config = dict(
    intermediate_size=512,
    vocab_size=8192,
    norm='layernorm',
    norm_eps=1e-05,
    bias='none',
    optimizer='adamw',
    schedule='wsd',
    batch_tokens=[16384, 32768, 49152],
    doc_mask=True,
    dataset='wikipedia_en',
)
Each number is 128 + 32 x the weight over its row's rms, rounded and kept within 0 to 255. Layers, rows and columns count from 0. Numbers have three digits each. The size before them is the row's rms in percent of the matrix's.

# up: layer 2 MLP up, 512x128, rms 0.146, rows 455-479, columns 0-127
# down: layer 2 MLP down (transposed), 512x128, rms 0.127, rows 455-478, columns 0-127
up455 054:140152156148157181072130114123204114160124073162137102129126085121158113159102135108109130116137149098147126081119115101186186125122112105171154130131100164090122144122167129103097100095171111126131110139129099119107072147139170167089120114088167095068084171105102077154106188165087166171181128182137115196125157074100180129141120154110124136101125202130102075154109159209101157125178
down455 032:096072135126142079096185176104119107135155129113162160135104127078116089161128167121109160097113054181137147110148079093084118092143195108149130183142112148146110142142118112077111137172146096101168155112077120169100125136075123043147174155119121209131122164176151109199158110174120100162110135121122150154134123159118114163083096133109122095196088085154104143152067116126117094139175
up456 112:101123185104147162076102108114133109199162130216116132162103091153132126178154129067088120137075135168159098135136095120172133125144161143155072180133133094132135106134130160065155176119135136130148118115156080153188079166220133117092132106104107092067100146107079111147125142135124205130135141157108085113124087129104126115110081117063147133177116125153154088152171156169135153103080
down456 122:125082064087145078187145171193132101080135193108153136165173201107118100113150136155190122129176104107126091109139083184081162123149145160101141159136149152142144150171080098148085109135116129137088126108080163125105123121071100160189112106149117117155123137150122123102083094124065120132115132131148208118159167162153027130131130139100125114123087094118119151165109085133114068108134
up457 047:134109148159158146096148128129104137179053107154142169097114088086150084084111074069092105071114162078113096103115120124169140124106116106174140097109120135102184132079166155107093102121170088121124094179141082162139088140166155136107124168129100144100066112058132185132145153117087145171140154164137088166168097097092155109169141122073107129107123226105174079113115156148120127142170
down457 033:138116124121102178132072130144172143116164157117101124154137131107121126196152163076139174104108142157125098134126162180090100046162138108118124119123106168122075090155146163120170140076195131088124138088104126078150100127057125146144148081146156057092118085164110094075152126147149117111049155109076100135090074135095093148103108066173104162107117123121201100116123134125149158113184
up458 051:102108162115193184147126108137151067129141087188134109146080135140113113133115107083084096115166156113124158095103128108138189140125069173158091087066108163137128092136173152115077124135170109093126160154126108083123103138135105136089086108140144110092117183148159107182086159110075166164165164177164060179111074113086113094115116140078114182080156166127153089096128164127079153152109
down458 034:158130163129127110126128188123105174114141115109103129147143141106129071144090139226135119108071085173110156113066122158089078093149153096120167093137192079151139167059129144157113119152101190195156160122156197132107170119166084137116162068134096129176144126119151128082182096132137165089114112073146125104104124103149138133118147162091185137142107117089104130118132076173114099091076
up459 112:101124127042143189077098115123162094137114114126147098133120117131079138160124138121086137097101179116158076169088061119157118088100116104147093166161149143057195188144087108144138175114207115070161097193146120137119146136124128172130128127150087103135073154162095130094106116162108130119151155188094125126118168118131129101146122172122093112178141144139164023117120141164132138135168
down459 125:128151168171121077166137105162086135142115178118121128102204109109119143080162076100157088121103098105138112120153145158096117088136179085052137163096139088142088159102153089153123157167094147113120144101158166168060073131166102117136113079113134146207060101161101145167134113128153120141136117080187125104119131150148111124095078140126157127200105159051137158178117131180149157150109
up460 043:169155150128220183111109070094104112136085117124143135078094098081122077133073066059135117149144183140146086127156092078131122095109087147111139193111109128115136172077136158132130081120160043103125141176157124095130123144104138147136068163171139108084134153169127139140147148142098173174101181185140103153144148095114155122186092070111101170147159111124126140108150159148099141125105
down460 022:127118122167127152175155135093083190099186151102149153127125127112102132135084114105143153172152100103158097194119080153227147130142059115155177086148180089104172142164076186160155106096087122139128132111080096123061104136155100142110091098181167152123130103178160183156114090122116074122133114109094142153153103081128052152150127176118127116097128097117113112170133128104145104103078
up461 046:112104204119174144144136082129125086139089124134104157096112148092160096119109128112074114135148155101133108130126093112138095150059087121138138166131098141137181157061175177148156118112151109099127122129137157157123147123111135126113115163152161154107125166064135135146117172095137124156173172168068129206130157074128129131151093092117126172065231199130121062117157156121085198144092
down461 039:175052118142079106119099201113117188145162105134081178078116108114094137135100211126166162152109132103118117137089151212103120098164129147159142098117126116199101076161137116124173134122147190174095095161132121164092125183078110137110127097104115084129141112171138136119114206159124188099134099118153109090091086116135119092102124102117102168146093093082151125148112109090159151158160
up462 050:153162141140162147127153109133157098113106087139107125106096077068167123159061081134078124112105182115146098093134077100141138099084088145120128133083131178071155125123189129119120081151151051116186093106156084118145122169177166164077132113111165089095111162086107124163120142187144137132140173128164134149110100073079164125143158173056112138098137204126103139144109145146131128199113
down462 038:089100156116146098117158209135097159057075113165102112139108144089096085110100190189115148094133122140084165140155135086067133156138220175122136114118130193146151120124140082146122096131124103149111068196113127115141132087085121114131131168129060122119114109118129090120167109151191155175111108113077157168133143128096131135081143120174136162113129176115064106118139127182144173131071
up463 120:121044109132152121082131136100188054173108092164112135127136127149113168125071147037146123131130157139132106153076049086119106089155126072150081107169104121133153149153161174144138144118157145069107128135109102103130157154145176131109159185118065124139116192184156190135141101135139165155115149173063131119114125123124133137110093173120095125139107148173165130125089142161103201106101
down463 121:133134106104158038118152160114127156074124176122166115120138183116132098145153167118150122219097072085086150130151078107176161116115121132057088133104162155183137139101114147172115088166086189188109144126116097125087189117124085058139103125135094126124192141160120137149110104088123091152108149089185128103158123145104155110170155121161146161132117079083124151091124108116184130090149
up464 140:155133111088148129079118093101170149209073124125105068123141080110152149176166115128150125134069112103100152188121100093160130090155166127178093100135145165147130172090129096112130058088205107086131105098160153098124102132130144211132120090167141051141107123118082107127177105129090153143106210141124106124160148121180177132148098155101149139118182162130150090156115141103100159144125
down464 141:087143037112114119107114070124095120102156122119130111130083174138164139112092178142113130171145112087103164116144117099102171112211115122095140118168107083129075093136170150141084114151183160137176128138087176155129144116087081087155160117146137146145162210144178159087143124128084062106108149149160184149082129123116151170072099160086150155145073118158081172143136114117130174115159
up465 054:114159141145167170134140115101163084167086128157131106108135109136090110111098142054141123175152147100144153061111133072141142134090089168159081174075105180116173144068170180160181134134172089069189131184140125118176149172158168153118133116122170144112103139116110127161117123111081147179141162168116168130088111091140149135175066120092112137116171197131112098129147165192104122153146
down465 044:155091119153071118118115179121143126147179134074155109115131125129115163149121157125181163111129093079113101190111153135116119169118094121169172087171114062094111136113175057141146102099131180101118130120182163102151138150122153164116129086072136108111156150152182096115160053108197091150050133093059152078118117121139122143145110134170116168101083123107144207124161084094143161132134
up466 060:112142176195186162123136084080168071174098132151154104136121076100079114204133134121103109174133155127131114064096115100145136119111119151143101112097085176084147123091194131104142128081160080091134132130120123136138125126122128147065106125081158098113088124080108125132107180162092165151145187168103108167121112119071143141133143170089110181114112169171131120112151169189101172166203
down466 056:149096100102168074109124135082125080112148126114125119168144168107149073149117136128115125088088093152104119122106086119066068086123170120121101147128197133177114129164103129117115208138150132171165150099143173204069135082105126101206155060126093175171147106123125150131198134123135152118139120077163171160096114160140133162135154163138166123108122125146142126139109103227108141115078
up467 044:130145127130195186104159134101122050173092147144076156118113093153125091137102084095060113079117131109133159113126154082150148082098135132118088097104089179113109148138117159081139106118126131105132117118103120139122082129112149090066085159143196179140085136144109111153150165168110184140197186153111116173132136093113182118160092106157121172095194187054138114138113141125084154170125
down467 033:129133080184149118136103130148107113078187146118173126115152131076176106179138154143096159149132121133192101145146083150123116158102143119090139141196119092118132108109108195143148179145108171182107082109090127116125101087106112087138150099176102122178170123122053113117047105121147087095105155127182129079095120142157069177087143118060170106162088085138131135106176142097124134066148
up468 051:138178180120187152112139102147120089146088144173104140096082100079115136140107084113126151135165129113163101063161098122139136156055102161152111164133138138096158128088184180154151141077116087089169144119155125099171139154100149127093169158108186131067104149132134151186123152181166166130107132125107135198079124101113142130177073129096097180159112187138155122125130197188133147170162
down468 036:129118118129135154082082122164133110102135177155159116097111142143126146124148091142157095100083190098117127166099181187158145138096137115122079107090153186153159083124101073136081103100101214117143072107125196120141147111146154154110126087084139096149062131195074128073133141093156086146092196140098136050164109134149134130128096138107123118120082105134094112148181140172154191144118
up469 043:134176134162186177106125103135140081183083171125133127119078149149143157104065148159136129183154134153150117113147102069211118099061101160187109129123156120142130146157178146153133103113130124138137181161126111118166085148130129123057079086150169092104150112101079115175115146189138148144120157123080153175113127176078148104125061128126138177080125165078146106169089144122139105172085
down469 017:098130109154102071137150160111125142133144118117096126119162117113123108151084208114101138107081125142085154133142125167058081180143170143104133094121175110150131108208087134102114164143141162130144123115118142127134174128099135128178166165112086075115170137198113168142109148131162078099121114100083153114127142024133121167106161103117125028086113101051101144123113147108094142099185
up470 136:131103119102128217095155123098145104148111080150079089153091132179077145175050138117096140117160141151121159144124072071155081109159162149131113128108122128093126135149107160074133117117152127097164083143126044125142140148147127180098115145136111133147085167138109120214164122171085161171145156177139138130140154097170137108122093155163075144117101154176111068180083193101103124119170
down470 144:167109189087105121155195125148117153129116098086122112148142172081096109104098116113116124113099189141101182126125151187094167122116111188050136128059107200168092133087140058119101082089128125086133138187139087152204152152070114111169106148155128127159149109154182128155146136163078117144119114102176150131080148122179142142116134087125159129139076152131093138098099125147142131069142
up471 126:096122157141127219061132112096118116174163088161087131148072123148124123168147109097149118117152139158107117087092136126158149106095141162171181120109140125102131125111101142150130135061114138052187121149140108087139058151104184103109106114151144160149077194073123104138154117153111114204167170132098120134191176093145146146167075131031101128129124140146087136139119173131112151133094
down471 130:154086137109071114142146076106111130146128189128121108161151168114145052169175093105163132078171130141098104177108152208131163120134134144107119142151111118111142122178133080147092110121131136172110131063097135114122143153104163175118140092114102099075167129175057121106101184147119073127080125146090160136225103100128118113076142142130126181143087116117112181077185153119168123079123
up472 047:119103161106166118113118072158096065126103168185091171210135109110164157123105094074130124080112120151107128068167141064136185087095130142121113113129139130085143130150152157124136082127180106117166105177145165120127086139163165138051115110148146147093046085107126109136103173108122178134150149159106159148153075115094128122172101139075099133129118198119158095118095094187154128171147
down472 035:168115166162148090153168174142115178174184143066119151132124170090154076133133157188129117167073080079149116114175107133145118190125120116073155138118083077116180148108130118145128150133064161159142183119137184110093139062117125102165166145054147177169127151178105114115152153122171079163112117145085164120148119162138140100127135103069113153165096118126083098109139055129118124126143
up473 049:104113180179167167110082103130149091116039103171114160057091082149110141130096105076131059128151121127160152100145112076130161089098127148151150189104113131113168168100112149110118125132116121107165148118182156149125103160143127098068111059126161103114084122106140123176119111179126158116162189140132136171121110129105182107151159115084122143102172126113165088078149147213137183156165
down473 044:134141061111195095121114154188091152083173084107098130138185129152117148102134171113078163137160153144206107104145102105158131071096133128130145113110160132138134143127089162154140102167081141140086140127111086146076133084077113146161114129169066187168130097128141118163107142119084089116182101105196219125107160087106117160144171127111126060177183180140128115110114115134103113118120
up474 135:172192110146100140123081119077095084134141145175119162052147115094134158175146155115100126110157147154107134154161085102160086123139089136105131093144133164084207083136165184097131142118113118139126154119102098122182147097106187142105143127112096127110075127119155226169088199068146136153169170112146108154074038139091111126147169135111164131102153111108102134116088117115093131156148
down474 139:096106150080096110148159188112100191130142168154094141142107142144119129105179181133119109062088134100102091179146118174096109145118192146158117155102098102109153107136173129138181148104128136105144145083100128134101113131137153134096158144061057190105117145118085096104143107071141139190141084129209155087113056083171099102084095147150116165111140166102148097141123166157117116069164
up475 125:133211172115123117129153153131138151125113125109143163135109078156148072137126123120073132094070134119068150080132157123133153123138104131155093135064185211063113131106119110083164094170120118100155137152157137169100108173126192097145101121080140119111131127049162143212156118114148117153123129156050129138099138102090123126139153091142094157141178147149113041094134115140110163147185
down475 126:151176134081122158178062086098131097127145085083092111115104095209154112129131156154146152131144090104104174133114114095178088158108062122062119164127149141055112101038143150100139131105183131144091128144142159102109143108150140075065209122142158159112137108072161129156132143140171099126109128126196103149092183146124164119148132112184112092127120144143140152114153107199138136132111
up476 071:081081137127138158127222081095135135205085100154099164142165104079108127195124099117050117054119110112154136106118105083157100142089078120138124118127107133084140127144143181095119117157150109112113165084135062167167119136136084160107141072108137096140151114124133160160121119088090194121126163165125121141125119157128177094162164154122141120056097156114159135139086219162123130122135
down476 072:131105105132111178098104153145130190136195134140179145077171093151133156119185132179057130109103144106112129074128169137111107088155123122137102168063098204112132126112043121093124138175119193092136142148133166124126113116148128069071134103156183133138156174114096126096067133113116128140138107098143110131083130116121123137082126127067153100205111129082111122165107107144099190185098
up477 124:089112163086134144074127086078105130120089193135126116161092162177176128202129125118083123144120133072138093128172058123177098144132113120105092160116140123128173123148078191089171167131186153139153101088144127073144111059145122132130129078125155107068121112160131139173125120167097156129117175152076105128174132186174147107181098075151098097185097122142141150114102148113112169112095
down477 123:079157198089119132123122123082083094108129089086135111121113147143070155149139190157116162164132158111123150098157076113134093143146132074171115076140121111085138164092190171126164154135088183063133101115093135078157151130141131086103178129178061140096153162116165113150120126145175169144104105080137111051076191109120124118116173130154164135133108177078174103141136169163097142123112
up478 045:136121181110139164131143084165166074125107074164136128125102094142156113161062122156093152137145095116088093093121101077129184135124098114190143142099149083139138136134175178101168071086117117138150091153146080169128158118179098169101082113084151149116072183094094077175137149106103133157155192175141111171133144117129148144161118117126142176099157145071156136097077154121106148221122
down478 034:107104123148130149115101096127100118131100192167145097106126080099109103129116214148162172130112084149135106207090171187116096130130155071107128132207089101112099133162147094154126158147133211101102151069138149122150083141136114057129159135132122118131108114167107125093128164155146110124103144121113079054131080167144042138140135159140183143110066082144106143137150122173179112140111
up479 046:091114204111154151115112121125117113156103111183148170097115089094122149116096111059085057108147179123129105087119137112166126135137140162165086108117113164126160153073145111153100131120146082153139086112187080128165132133139105108053108092080138131087056170122137169164105126167072154129133174193108097224119121107077119144144131125084107162116144173127120080085068140154116124125134